Weights of a small transformer language model.
Training: a variant of SOAP for these matrices, 4517 steps.
Each number is 500 + 50 x the weight over the matrix's rms, rounded and kept within 0 to 999. Layers, rows and columns count from 0. Numbers have three digits each.

# layer 8 attention value, 64x64, rms 0.175, rows 43-63, columns 0-63
412520521452498536448537497551558432559483520390496487476535458488454521528549518508526530476529520476474495472440488548455525559568525386522467508448519515533485469504507473422486485432504514
526515537500501521551415512468457536488520412416514482511490495464428480528505472552532493527432540541610398493526418550531558502525472473550611483497506536435451617543435553448501482560568468
486515481476522502504511471552455536541487455513490504544513512515506479502427521457443453515529519527461537536525578489552463434482503482569458570522554545511538543468551459533514539477503482
481460525466491491488491509483574478408516494513515568452516515536473564496445536442582437585539540438542487427477488499436538453509588539480537403522540532488472533508515461543542523493526493
561575485512460533453509422519455439500431480447501505485533547494432569516560473508473419477562513523544598562475498478506550372451513500460515502517497562495475457523585523440430521483470514
473424565476489457468467488492489497412416503476495525438467494533563537551500424445555493467469489440545540516467477507503474442382413532481520521448519515528516452553539530461496516480542511
505506477460515528485515497510477515489547557555533477566437527459514498495469496520519552469544496599459492481526611530503499450451552485518432514498505450504549478474444526552494525522511431
441577433531471506496517462545538524485526494500461463464553483500480520580536506410497515587496474462526469513558466461477585487579434460446465547477571533517522473573427437442528496478491409
426580441471527521552438541548480574509624519483434430519442544485476517454477418472479465563485532565445402499496523583556479560554445457534463510520569528518531436478487454458450475504532475
405460549490539464481500493515556451526381528394513539491498537502507513554576484589566553467493557545555533557489471524489545455472565463486464551488457544469600525507482537407495525532492513
476445522538449452562480500499515507493489503499603533518457503504569533584508467487548570431503396424498531534491517521469478563467396459420523560483527603478486483556434508486523513545579496
485500588505461438429494512514501538477483455462483505539475467473457546550577529531559499466465567510519506452598441568492502459484535464508536518477521486507563498570428469513477500506480487
437575459521552467549512485454498513403551549544594461541460545504529550477437493421503579549487429412436374586486487545482478540447443537477507471564528563545465489443629400531578627521491468
409452398519549488483458454568491576423547483528553511460498489580528589569461585436575541552422553442491390404458441458425517490508610480546457435452524582552528530510513516482531449429490512
508489559492500517491465485516467487445531550563452498481494534522565532581516557422499496538454514443425494529526452472499487510494468565580513553509502531496464511445569548458487511493463447
552574577508479497476514536381564493362408538446555512431503461504481413505528418483432574421522510432584446555538412536498578522497482498487597451426494470420518465514485443533551513495549507
505478443490530549500413509618535566515585479535514494463423468506491479509516463444489503465521523512523594459512522494489497514537545493511455446577509508451502491489492467497471512473563532
497471571509509439456488468488459541479550599497466554473492449430429509560444478519639504513475527459561510557493474476525525509466466485564528538577491535464521512504438469482535471467492515
457511621488463424500521505473429421528487532490546392474562580496478499556540461423543453577492481428461565579434482492365486478532499514530597470486443533562477465495527444428560519440513668
491481543483536515452468515550418587612441520497405491455524476456514454527562490536549519493511527515544510495502472547556478481436421502561440473580459470539491561438533483494482499436534509
495422500461444525522477582511510549453625441445516504495482528480591453468545452431555441536409561467516383501526545437553473542489398529519577548440536535490552563527440582461504476499519500
# layer 8 attention output (transposed), 64x64, rms 0.142, rows 43-63, columns 0-63
493525555547523494574532538497492463562561494522519469543533578528613449406477554508485542440541512562497441434549568553593439503526553516449527553519509496415490529485512485548531462509553508
459522451598478533548480537490486414493488546621544510583486562579563556516456428437407514527532545487481427541514433489511440494517464517536462496528498582633451470470538446476438593496490506
505543517531538443508501540553543582478503491508519555450441503447515506524478483513494610436477495463454560476510517487491535479451504477510509488559458502442475507542447571508427573490534441
537512530474432449586431467541611495548517591555424498517461503516538523547493498589536549579526479536489499514508471545499457434577502505474529489536589509538563508479562486531583472532477535
511523483458454454472522541513510562529508604529523541556384502498528488575484512492432465445409485483488521443527499552542460589500517479478525553640415520462519495511483421443548444462470452
538440449549467491492517560454578552605565556541552508564473464565470532469486509520549464491445419470540566502498538492516489482503513496441526465530586538514536483497537501439546533518440501
551555499505505553444500527473476516370561482451467472521570525475475423485563474527522515513488518439468557495610492523455536521495603492538459419507491476519518581531390544562524485471502418
451471611458567433468549526538390531612513505516555602547574575522598506484486485635457510589508603532486519464514481519477451462471479487483525485535503590449511474502513564459592512533633568
514479519475502537529531528503531518524506372529541624557599565474545406455467475484468483555593459569481487477572473477444507493499538546465427557432471543479508549475464551539401579462497462
529514488474484494537524572430497451566561559564533419540532535505466493455519505470466473398493473503490486443520556502667459548523473505480567460614571507598476507514477541496446502564476466
452491436497561501488552552533507517567485526491443438531564520584461527453543458459561444547540480528538584534465551450467459540397573467504511486481556621463555436475555528452519553510575547
482467531531509586470525505535502472520547517493528445551557532460601439508470452591588472517504511460495493453522502517526537618482442504511468463550633550483414544446535492471475556509394550
454480449476467483553357452477498548536489430559531557494577464480495460464486360391609401565488474508515624517429505391431537483532520454502529565534494519532534436604455503546508544556541520
525462603427487495516411509530518460534417568480542464577500519539585497483498407462645590411523571507444516502492520502475444431533496488454488434527551469436595484516500506551549600623475501
523418527506544452544430535521508481492503479428511546484424390480541496481400446486531457455490535407481531447489477413495534428420516487517468457447445442505553418504484455519546498397434475
473458476600537443507421435521453463614578458527512475478440518548433527407446541479549373580385496507518455570431458501448423545606446520480479535503506521595433570530501496412513479505508506
511498538538534457521527517512545425448456472444473506528540491441468511491515566515536545485508433500464470503482480502433474453486502459456433517444451476498569559452531576423487455547455440
509485444482510539517499469482543425485511485522512430540510602537528527527408466545392462534467485485499606545529540451566474546549520544521489438472579477514595502494526516457494501567425547
423453465576410452590531471459542452549561512398470509532440514480493534474351498542583521525572527602619471502569554517589518507533483453485531509564558488416557402541435528460464491498479579
519501503581490520541603550491500424466510412539586546452488504506525530490510555570457532409488484405424546510598515469559519465588508438469513575444552474502478550535521460486513522578466502
448512411554513516485569518485458576506509441447466519557471472575472491451372464478496484542564462475489487480495483439444496417476500516514371319483530454520471408356527435547439527528447515
# layer 8 MLP up, 256x64, rms 0.235, rows 0-85, columns 0-63
439560474511516513553465595555561360398515529446534445545567536532481475473492531580414579440446467529530389395554522470481477535533569435467530569493446490498502470467573421491505490558511480
479473474488474641533528431566549503486477556556513581568520454491525487461430453443434412454545516461440437527523535473536428546389530404573428498496523497471456592458463531534464569570563447
430487408511446538469497489599442442382518494457538412475447482449450567500472552440538413483500492515520477575523575514613507507521463489486514498445501548439583436533510580474537489564456599
456573502523555514522486479576441483432528521481551506454506403454545470406559366563435537565501574436535476447522519527501530484544626565499465516499440574442511436490575593558473489596481567
556466547483471485554478511533504541406430599498482578479484553474428362582454593427595468456432521525483510444492537511557524511503619465469470469475486530521480517503460478520515435407563496
554502450548570526523570488491509457524532502396508439556559462509430448471447493489503542466388488410549580497445513547485501517423443481439551527644484448504410501426489547521422556511559480
509533585602466409467446461609513520493485507490555456548578488551531482374496422533544472450556529456503478517553526532420511461564552452443370432440519470588440469484562455435464507546508440
436448501446491414451481582481509462615481546458534558508505490519521535496426593402514570488567573526461495515501505522518446577454422389445627504591398458523415407495479480507486560496580483
521446571467472438569490440535497409480489507420477486561502483548492562460518528571473524528484516446489360501538496544387541515532504458506438555492486537467502412478523520558495441516457497
550447519512413437490484520462486494438589488508477462522474534501466518454463499465492478473516466489475533386499567548551556556466481494511593469546509529521462494436491578498543529514547579
427479442510433520448564489489543610452468465522526499552562540467522536540480460424486494586565557488523449589498481484472503572553477486560438563480446523420448492430480553585470494491468470
462507486549477545497438464518447496441449480507430524533496608485497500537558476455407491398541472472478452548507520449558517453454511539460526466482473476441502480574596575499517464528578444
572497591568499484549416474515530513501487558393580439442479381512535474507494516484537559355506422460537555467531569587487458588401553527390519416547528523431517416460478553540470474551485607
479604531536440311570486416528500483441535533357451474566487624459443475483536549486602507491480496579408472436469544570547498521460586441527484534384571431434465520524553502424577447544530564
437561526427459470563501498562486586503407534459388533528456528474481484440447490621455447446501457517477526484466548507621544576567569462530453565519427550512514461471438545569441443549503582
498530518493535583468488588564454435491468482528499420564460510529459543536560449499393471454493465461475502441565482559498481514527506455441447495526439490590457449599537497541486502501548526
494554487542495518392476588498514408456576499451544410556565534504495454445491446520532549493491482549458439509557522505493498547445512427444486537521462522506488511478412444440564474517558469
477595500490523447442538539583616486474564551548574594455588445431513471529427490484552459447535637533506438505575528494520548521382560476439551457446529390461598435541490415508509567566486448
538358520463584555484525446552498488543447556503547542504500488542558465482455460496418578459401502485512444568468554586432546569498386501535492488552458454454420502560422600651568497405565461
423555549428491499565422487463410467466550442494550499519530558552539477545512522477584554523505502489433544457533481501577578595557574501413659484458499423483528477552509458432516403486431491
411415524469522499496510524430481446624483436501544476521597504492530458499454489539437562466512457511426544450507451461536459573430471428499485477467482658570566585532535449506458530509516455
467515493501557497416527531516486441501474548512509507534551478396487499502490514519438518461454498538429542549568479478556509455566469516485469544457478531500518494531542521553477494496452467
515546513531546470420438405470447511428548491540575335535454444498452491487496567515564517434509468428558488460506598480460493599505464531508441467599508472457430526501545469583511476484464562
488489517498395514495535551478415462525530584459549428495543462557430552532489481500506582524459536540379446444506577620511435564512507446487481485564505553542464501557487488510465523457536569
477410597578462473498530393460553453475520483425435425545482430475576530578420459470561555476457505442478502470434498488568486633526499483462466397545619538533552437377561666470537415551416678
518438476531489526540472539577553425459502416503576536517524525481460584443471476423590540463447568572571455439639480517563416525569523445611424468535489594517480423516506400520406566506471523
471507452511545511544457383509478491472501495477456464522517488450592504418497447545448471507436534519538566563539510451531561470539524489395576547513491548473485446517449474528441547511458489
576507423502504527471417460528515560469534595461558616493486525433535403418470543524488491553505484483536574504498520516387487535500478413470535467503520476474561494441457465564481497539450426
523368480495479588547504551433418475454460489589468530619505543519530441503558575433598556484541523523412412463467491547480480532470507548458458524489535418484499440489540490565474429513511517
321498554475504550526434506565516551462547468465563543561476519453476510414501586536553427511453593505488515467460502480520568482500537428517478510561543410549462567520486423498584508489592477
526537506518542611528542567504451379492491506547482417518515472457443558456429533541491507526483475567427487489547522536553510570469425521549492390549438494493495518632521490537501513557447516
475534413550518495539555532406408455536480499459467508493570568546511455514460494500460407537525476531515557570516578483444491521481445473475586549488495489473544581464539506522471436522528474
488440546479544449454520604496488502481474420503597456477486505567491569476436569468512462523430445480604526469450547477452491507452480482485573437531425503565479517478581563554581495463524512
514473519527438510550515466385483561552457541442485457508476481498466453496468452454546602570467472468425501562427513462474474533374488544464558524467398441434431547606527528490578464523518529
421425511416402465510550493508510469555464472541560469516482510538477537463531439419420520489386524621440547343617631550536504518505560549515475508467506493550533553532579445528452485321446466
535517514548534512403495415470431432500506511533504508511532534607544440395444587471529607532476593522442471551410504499428473555469433513463606544549499456495478567523508629485550490479517430
528461515506477525492497448488521408532530498507451421535524444471395513570487506537440484468434468521466490517484546499410524491522496529523542509490395594520477564454593508545544440517482560
516514466511506425493528491475548465464382459429652489498506585474483531431514472516580461502556527552557440546472497449412561476494482499473503473565421499393467566473568508474474576483436451
430560455450477491561515498444501557546580564531490514435462541541489525503486564453490458568503505559435440506478424478519579536431489532508514530490509453435567409593496486555523526539449449
516527523521531554530390523476517392406537463532437441564504449517482533544542588539507481445497518502455403488539489497366599530450423509517584598474482427456543516454615469470540415579573450
559516512524467457450482432539601455519466442469535420492495553546553454541593557520515490459441439519543584552542549432427567474560455412481459437622472500562479382450479498509553476477623485
458562441604549503539496496535496538462542519404506696518419470517483389520411418502681465480453434457547512526459503464441550593607519461441460455576582541484437545553449471610533520452428541
492522445478505495438491423412591491416439535424565515467454560598508504483487496517624493458590509485555439511507545617569535437494513533430479412557420496461468491525583536602495567474582535
441461378473469414525599500518485467628574520552472504475563541562503530483430483484531477515380436546385505455509458477526506495625530471510553465502561541569494537508536549502481501502403445
498500583553492443600473511449457535525465427556347579566478553451556484536445560408547476487574452460533446552466482454603467670430468484468502497506504506505487451567454497512462520531455485
605427464604528346441488529550492493492417402504477430388536352563443483467506479435579521403545449565486460444543567530520471574567493536508556433538561493406482516519474564534454505550552539
446547471486456484512514537501436505385573534554469448500450548528401412562551493555463524511445400426599509487462515617449499558513504466509478560495492524463552436531513569483440560512462517
528562535570467511426492437504441470531492552572503471507459436506502539496525503466439470523454480394536553543470444517400584585434391496428545425525505505478506490592490543522519509496514450
461528506514503511512540465502465417567498581549543475523574481490444414487519615574590442541419430501446442461560470452494502435511553501391552455545454491467433498489523599456462611557401512
561545537525496456453476447521500488569532517507533493402552439414537454401467540644471478448448552564342533559472506481578554419387532546454566488459542366497504620465526610501579476573421465
383488536466490537442458477564556495485374533545461490511509541551520499532540476483469499534500607500486465496523575504591492620498452467451548461473470522482521443495450504464573477443539527
451463469532456517454543456598595466463479597520605534468426477472438533488447491529482531477460578485428432538474449474439527512555471470450545481604560592468505520511492436597536419507440446
560472503505478547480480448503462493541511527458540462512483600529421478467569438541521489517464586394498487454455486513573541520519430498505510543530476454494470469590573563541482514494462555
508526499626425478449522448421480542467466455488496348543525394520511574533440517446552525581502387428507500426500519533452584541511484477505558430398517585415547574564517506490481606484492473
475456438607622457460565472468493516476586572531437471445502526533571388550561397528533411535484461517495494405489495550570512498534421492456400483521518510475566539447551599500472499487433525
520470503563533537502459500610469505500507479560502506548482488532433502570483589478411479497375467540536507514522399557441484527532552502480564437477561511501414463494553517571407491565482466
469419489476412545547520535440465476546440528480451470597509507450495535478521516524521465502482514374473540546536433583494463563519446472549471432422440487358497497518550438495605521545472502
443553520501544550474473515504483484442506539465464503538492504493531471486504499521441504495477510493467495460532530596538508506492490480484508475500485483478535502464521480527452536553445560
594516502506431372605471450504497434603455468554528544528522511485431402445609544522542466498568517519530452506540499537532514447542526442431506390526468483515471441519517527475414477425468493
453516413538485541490469448463538468545552555535560531521452484510562477468543572491549494514557482506416477493518552458469569425547449464576396491449503456394553521483542551522449500588464452
564540579585497552389502540541602565386504543468449414540438437552499433511622606517521551383499563481502541471614441465534529552513508419511483482567541376526498428464490520498488374553390442
515498581521462468485447509475484526367498481388406558553548487513547478541503454523587516481567586574592481554523519481522508519499448503464492485541604479485385475499586502543514473529532612
499540415487452456583427458448486542544528548483540598415519493535480515520462458560518511479444450491466618474575610503523537516527472545359371436521472513481483483530516538545474505529539480
522584474502515529484430517510478534507529432510549466510563561513482445481533559503459433499407542508564515502548542569468463485493429509496597491503525428512424518512484499523431439523503451
545530548468492483473517518540454533458502564469455509479480540512473491555453475577450470385471485476472512482534611534572540599481497523419605510462527468524459434578483682599501494467500543
574489519622487558569504509548471484480501538424487467498525524437459461457519452465591455576468367562446603454470450433479538474609592528510504528503499490517600437395577508485509422516411539
447453485548528494483466461480531492506552499508433375556536505532529486609511434517555529446506523443472473527456452505500504530537435457502511464516575441524454523490387476604474466590453584
550426446505517521526507565417476448499512504434500480565556494391487461441507465536490431481530459480524597507529394572497512519527554537474513461552475502538450565472507533535475433464502452
446497487646545493545541446505489508477557608432556567504487547536581467411434514547504471541509460523505595440446498441515507422545496474454442528491420527427555471462551582567547460538441425
485422479579448466546559427533606473532535559470481418506533475455413503508498436521555528523441448540538578464475514479518374442473511475456553488542559545435454512442547585506466552523537508
568539512472495542498543631509569442449524493513471532505535575514376438473477394517510452452507476459438488458541504525484574501494416404520600489536488540544483534474467420556513548440462385
439453510511490551496479476575464594500523484514331449473532470629480539605523561507568408504468538612487457551498457495540543507560465469562507429570557398513492460513535483495453503572460584
433477520529532534505475547553527520574454537590487474504562451529472493491491495529466530451470405473545514497531438588450480484481465468526451496502498462540473465497522431522500503519442445
428483488535485453499568490472469572575516441538560564434490491472577548496484435469484544517467486506434529427501495484518577484431520482507473548457468398402431578586544550517560503484424575
458491440480494516588406456493481546513472574435535445480509505477621484498511498529499490537476517460506453567453523532525519531432481538432506494434438409409452479558507608491465631475525658
451553522478608431373509531432507512488476503595460522524479546462527496525514495420448576495499535533535464506486501477483504549468445477433590484546382483489499470499519567466563446478532391
511407488495516643446628426460563455489474458530449476544475590509558420520551421477525573549492504548465446531433500481512449531437409457472482566460505454592473455557494437549483343498424551
405471474519445472474586463545458467485519570458523520439558487523509491376511517477457527470432453516579477501568531453513555506471582449474446395569574530527593518508584442475444457467590427
411487441446491470522461476491533620518547483472552518486415425522482477481548477454571464604539379467506544499536494591584563440470461482393504596476428566410471564581487491550572494476544470
480506605454449533566504454475519514450414549539514579470531506510431404488468557541483467488478437477516482453498528559493535516563527471503445461523422539502516508605467424525534479466513492
555464508503497485442477520562558496553499560493536484507542507546487500461532520524519534489448501486494515436524446496491458479454500492447508476494486555505536505455548581506471459528534500
523508495571471416475462496570467532415491532538486476574442523425495370535521499550514469490579550470462424541517516494492520483450446511558460515625481482496442453495456514558424565485570457
495458518485518552556387534490469377464485422483580497474493569456429559446625559412448445576442441470534467442494577492434499410468500543399442521443401515525607512569531557528536542551443529
419508490543579507602463478526351471520492502590500494505660433544420469458554535513457463378494464462480587543471498610542519530464444518457519547463476501485494579541604533439457466407496624
488565451538522533540516572514479364546485493556490399503608492455426444470427524524484481429487490470553536548510479540570478526488540409502502470519533503491477541437491430504463534492491555
522506427497497514501490523527507445453557524442499459507490510567573452448474501452505470382486461496528453538570530548478471492549482442471490477537444482515365404480491513532455498537598492
# layer 8 MLP down (transposed), 256x64, rms 0.222, rows 0-85, columns 0-63
540547495481492523505437433513427566617445577543447469480502488460514507575538469550581462574400446519501474568419502399489557549508510449564515435556556489507508523604487605557470476511516567
606537417570519426419470544494472511577512401506518510496522489438514476549455468626453524562504478465492509425522531446600480499469578491477579405381437478529470450469488526485443517574534508
552464552596472460549537480481557504569481481480539549492515439513555514591488607466399509499549348552528613469460456459552488519459482506458423493553543488520470491536585561453511488461550473
482465382535497584523512517467460620420420518530386551530543479459430482512520458572403483458520524423563470455426471457377477517507453572473432483546543458472525537389560439443405505537423585
553606503363526551511474489516458452503563467511561552519474532480518494411519531568441503457485570494531569454534502520392490515580569551498465480466477443509522572382507466485506443490488545
441538464469404432498473506510502479521434462475528545463425527480576511509496525504472491569589512525454569487559508459547515466497585501512464521374470488472570510495495467480537500476463451
519420487467473494535500427415447446489533555410469549477491520440478498502560477429493499496472466499456583499525513409474431547410419591510585535498574488453559450536452505470581481472566479
617461519630545523516514482556482566484499495556489438507445509579464488583547469473499511459488432439517576500454488495530491429487415495503473587550590530447493469563501479366515470495413521
502482547448536552478553485508475497475567474524458593496470556462497486499481463610451505450532527477563504509540505502617469470537475536508423569479512493503639409451347409420583492517488468
448578472519595562439524503427520445479473479457493522465557455513459553528486580504563468488512540459489474565535489539526430461521487558480454422481452478517575501518458540463436460534481474
437455486558427564443508458572594457443545569486445493561473536451583473592479452431424435457566567563476425536447440493559479423506404600530528425458419532557464548465367518554513515540539466
563506529459465419468499537608530519556529419538520494473488567447560548520595479490499557452556513555510513476490490431421434517603466561550468531408497487425488500537493465479498444524544586
439521585551476482381497499480524423468539539492392454595538570522416519406451409408424429489501493546527428505469545510476511428568475424499524414488442539492468620496525464473436508516503537
538397490461557539534566643554533512503503468476549476519588541644466462555504495556451531434521455473564453486500489493499435494483462567416515440436520576533397480448458449445487521515493530
519460432609517461401543549486559615453527488550548572507566565437405527455492539538528437523509530570584425475447486507447478465447519535540515499444533452539424537538482450533469531503443471
462536535509534493521375437565526506478587577511497408515536467523527505579466556479486514538423480486531492483502427542440563514516473495525575556594497441465464530561505512534446487588508512
534509465521564443422523401500449492465503514541495587494588562482552585511464523548534486495486517526480472479510536539521513461542470480504562488463445509465560427598554606515440555537490573
437675430596574542519480460436611579449457465520483549480535431554536590548419587474475469496448359408510550441521512531471537501523576516436453510561451544559555493492505494417526517532512592
502606427508497553530487414498524560550474533569602544519545438560629561496503517578418572578409539440423508526508590496476627633458520474472506544487485533437500426656446449426529530528483450
514602514560583430502558504456488495490505607511501539497546472444410551455454421463542522516556485573412506539470475534579396474490452469529489524477487461479637494526369515470545633578543513
518431543550490396476577485572555452456549518483455586451507509558485469533542528497489441499549441481443514487462467523569522441565440420471557589545499403467526453472477471585450549568492545
499504509459517533559467539490598466476419556513464506527547466453524464519517461496454532458490481409462486568517503462494485506518390418539465437484476537527467538508490480478519502444491507
471459482601490511517447509551456548486521504515495555408530472556548624586411521584454514511538404595498478506464513526518433436436508421467567593506485537455443488423529484497488429586487557
392569443511501547587418491491486425432431537449572477500582530535540541534557437450476520519419476526472510440446451563559585532555561469546511561427521477431522437597566451524553519546447369
517541519544515551461597496583532505430548483465531454465412457509543497505450472474410458460541478404530470514431604420489452471508406468503487354518477477442645445405456546562520397610440612
510517472479476507382504484440416622499484445473484508559455386525477456489560443524526534460531446468459436527450471546404523517448541488467523500426478536501542518508483540495568439537554485
475467535506581562441535452566513490473523560413569427616469459487506500543546557535523517543493542541475457486502458495493407563503460536575548487412558449561506532474493496462501602524448489
507490585570487395525504476585427423549461491533561449465503561519489517530432528525464513517489558482488477527496492492531496418523514494555497575532434501588456448576503563450564553412531520
507490509474441419479581438491475566408510530539444426558511539412451535556506521540464540577442536479538492408442476565563484499515561626520345412406511494452501425463569503481551403565524502
503516561556538520517556536458528531490476485554462431499457507500445529550487528550472544520559570557569542481382467527543522442516417603541520449548588500493465465422419515463461454444488466
530519534446431510470448561500499489674514488598507431495535502456535515475410554487536554548441390533415570503519477555522601582446434432513582486467485542399532511636521480556569502506421446
472613624457505466469510517546471456542554441617547511493535473478614550504509512491483556512573539506500494463455456552547502397501521527523452443473483514464541508469443429483528492526524547
473492449545488579538573489524477469539475557508427551620474480450494487491573589509452545463551514489423490456484430508584518504579541530509461473507508479508507479516436504439487551494515443
540579462397493578513432480525413479489529552505444465549491580479488547455475513526492510524432386509543453476556523444382519536575482536605531508508433555452454515542499506485519543507578484
566380661539417511442522469509498451497500624528437471486540523516458585522449565443529501533532441466485501515524478521377401519532399450500525538415453577412469572555555452366487396446561523
479437382437461587487479549503500623499446482527513564454410489423433500628535507490417478521473528441523519536559397427552588488497556536544501518493445418500539510498467533528385454513495501
500481490543499501558509436481494434438507544515461480510456333431390464543542570499522490503499474534458446408476512526465613533444434581571504484500431550624535565483619571456565473419530524
450529493512521446457534566568543463530501435484448537444481567553492493568435468515506548537441497423489554466498481527568552508566505489608530484462562509602450498480418518491497468457576567
518479478520557491531437527526498511510483469431450543523528432560486495535508525525510576493562450481503510535504517584408488535431497517468421482476537468430476536419528538470573523528513635
600503559529645524518447581551350421469373385529525468535560541513454480408494510573615437514512535493501431523498602436513501424539421486350554486502483448579567496460510398534525477661533482
421523499402493597505477538457420579476511563478458506452494473478561529444499526572515510499522506523464391504509560480504581507454506641565507549579565507493567656503490544495535472503455496
520616483512409469547533462467600478492397454615464510511518532475494550507533553505442555465533533537514556463495515554517558422434594535516473491445447549502557513488517606493426518530469460
476439536508567427469424545433610500474555479523561559425447546425490573484481520511485515540468477532484582580436452586549547532522456577483540415446420512455492525554561454462455477461489495
556454545541478496417450532457515531461513523431567536492455541524508514498587459481410394520528515571482494577452582479592500566501461429499526548637435555462634525574416506577471469529427516
410461482437500460420577514469476556504642543508545491563492506609535511439488439571468518473443438555481461514552436537520477427535519582456461559460433487507473592478514508412432504501610494
467479624502553550514530526421506563501530578434510506592553630485473514499421504522438528491514546462497406489438438460509438408439495456469541524500448523481429568456506421471420510517401477
542407516501519515464551502496526562510461450516505501535453480418500582482468438452521543534500470542375470547467514492507452507527458528494491452471503421472467548487459387518571559483538455
470623495562520507516498469453491556539489503594492476474404392455452488410515394461519482464567597468450521513466501466420644547457526614460543382420531479558476552487448470516526528544528428
511558487494426502526438438619454568502528479473524524478431526511486527477543542462558404529514573470541549413401458492543597489506567535455414554492477542538500537506588380550514465488536503
470624500537471517601394491429457510517503458450540583553516628467543443485538471500527500561477434465608456578568519492465560483583491515566442470478518530544490406480548486482413499518494512
553488543524487450641474541468455469570570462526544531476532503490564502420462482529471436572456518427474620571487457430455558506535519563529527521490577484522465520485477533479489491437494457
519551528503498501496515609552448496495533484498479489518470577540431476500584450475498502471515518423454587512431454421523530485466483551477472487538551569443556507456440604396481486563524483
507447506524433586517436478423448460493483505494548488415464564557519387421509430495485484487499502401439520514494530613447436472463533492688533558579504418478475540465542548524546524560489535
501594415514575529546536471454479466504437501501500586523462542481465528444454420547427410502458473480627604550417618487594618470460526546515503603477513557527512560475381502437540482482565521
528511625443387527499450522465424420498430461511509492525505451526436615511435562492453563422480515466538414580469574432486479536459540462504561472546465494463452499509444493509526455518543508
471585411439389480520516440512630468410439510431559504452627532509518548495460448564472406579545564605473473514563481484540490492450616464520524460441501498479558522496461418522464439450476492
525586453579595489511496485503552540460553510492574529518562556493564445508508552544552567480454489511467406384436490449557459457462482573509519521500475537602516469420493561478489477470539434
473499465541464459466446473443508465551446468533479462450463476540467503510475445413602475536502532480493414479496491421482435528432514484497468519524548491529446469520418477505437476444532489
497517519417520632413469464412547492418549503562420545472446546584520608529515396511463448483520468485466558496537524433504613504433484473506493570543468532464510474524464518503583429516563460
470485554527526421482525600440436541411568544508508552455493423565538473471460482554593503505483553545397582494551513520497482514500451469426502542585493519370410443412463527482464553489527476
445451439520528474602525537449450498483543472540514519456500555441537584520446420469526467607534471568482519538494471514532462542510482502523550521469447566481418574576477447491560578487550534
381483531501458526489519481574517460622483555532531548420388487517441538452496515500547521474511472486469576556612462476519501484505523490525532398462484533503663500587467561448461568441507455
483473532450539528502466540522510510537613421465477500514427579476602594598497493467538550427509461543486506453542489511567475387504426535520601479500458546512427452508444423550595547505528557
455457560490497470544589510508529475493441488519474513518503482517495541560482487519513564568609435536438551463501490521546487518466506478479408441504465505481463469483501536543591502497502506
518498531473493473465532490536549580541447524461543488493467525490528531492422467408503466434527522499471570466494588579533467453452434564375441511529472536475525420567495573659494499661550528
458461452477466421489557509486477452461496461577527506544502575480489430586528503552511536526465587479512405527458509465439452438413410463556515487517491427600499541566451429514486486513578359
449502456535516536435454474566489521495475457523487574477425514482513522391426503394551510474488478436422560481522534573573548504511551467540333351397502453531541461510494506475486539602510487
504524475525514431446477448523493469532516450471484578439506464541517529564498464477424547559437535458494496463488518437516438469598488609604461418523572488513552406600500428505514524553507567
504428487482501440486493555502449523513546469607463472545540446509447501524588514442527544462477528462554471492448470530486480589489480486503591512553585480550404537496472433489430502547515524
420576481470528474521511555485444498465491437552458487504444511485591486473546459480410477447571561477419493464488486548521570579491450425428397484433493464582532496487428468479549514524446487
434456526488530436543471424475530487536501562507589458427476388491410558584485410496448527463487490538564515498409417551561496430452495491473465421422563502447530531527553535509503395512478568
435456520511518480501543520478581452458508484467573589457487545501509468463472554460467651536540530393500512469560523484567450553493506499485547528399567480523518468511438506526545550448648493
524492467573525472433459543447543419548573427368573472484425504475475463541574452424523425509503543533484442529501524494481483480460520524482476513484525575503527568488479524449527512506492550
440477455507476464456474388567559532420456552485539511480493474529378527514514396504508464573566484526518441624453594470538456582486438444405575545522415577492518453567600631435516482502427433
568457536417547464603422462425468513491549513511516454527527517468545619479514432485482416461481488522533437494520481565429489554492456518527434597448513666541506360490500460589430499368528542
471474461465430539511463473519524465517510473570493520415604538442558583542547502566414457462457511481412628440484468436502518544554457357574457474497502529499484478439527462554526471509494555
535547531531541432451406569524413511465435548535453526444474418435433533537462590532466469388508497460505474439514442550433570501509521527479557430553428464444437496459550423466571558477544507
528504604581466573520559509451351604453527431457520432536467413477485464545519546424597497473500451511516461565510503514450572503455460517516449457474568437433442510513506517531525426558590523
379519333509536482452443484492534496548421452459589532525528570504432438445419475581501476480471553495447514507545589434427544356454471483411403378497496459475544499575528578484529502549429510
597536490497561507478559556584545467555515487524383475564453543508547393472453533487473483429538545499504447543584510589490547522563496519466411513521492527518519514473579526487462519447513440
417554452468505509462491458471463503462423507477467570490478491480529440484485514494581451552578484563532492462466502530501474491478508457467522536503480499464490462461437417462486520431478508
426477493465476451498524560439511527539484539461497508435486502552471555453466522505524544495417489484424488557466431492548543466595521425538491515471511520490549481440467547426571493463487538
523356529519505394521579586496523468533592508459403451480567580468455508442539553517521602497540523461470543449508460487498500575553447548429485468454588507454485525479472448462436459440480492
524661415466543470588456495522450545574470506549546544524558532486512507545544427627447440576561437512468464533573485431475352493486610582506515511454446618511506404484365526468578469422527525
618484469515525463406483481465516432484525530490391485538533348518487515480621537459458451477557550479494509593541500459523423566562569485431452591502462505470545530619501473519488482534496518
414480553454494372484471522517524499479498462523435533527570469499367535526485475487441514429567442499548549475517505463414475473489488544460469554480522537543519540445519487465491478520504465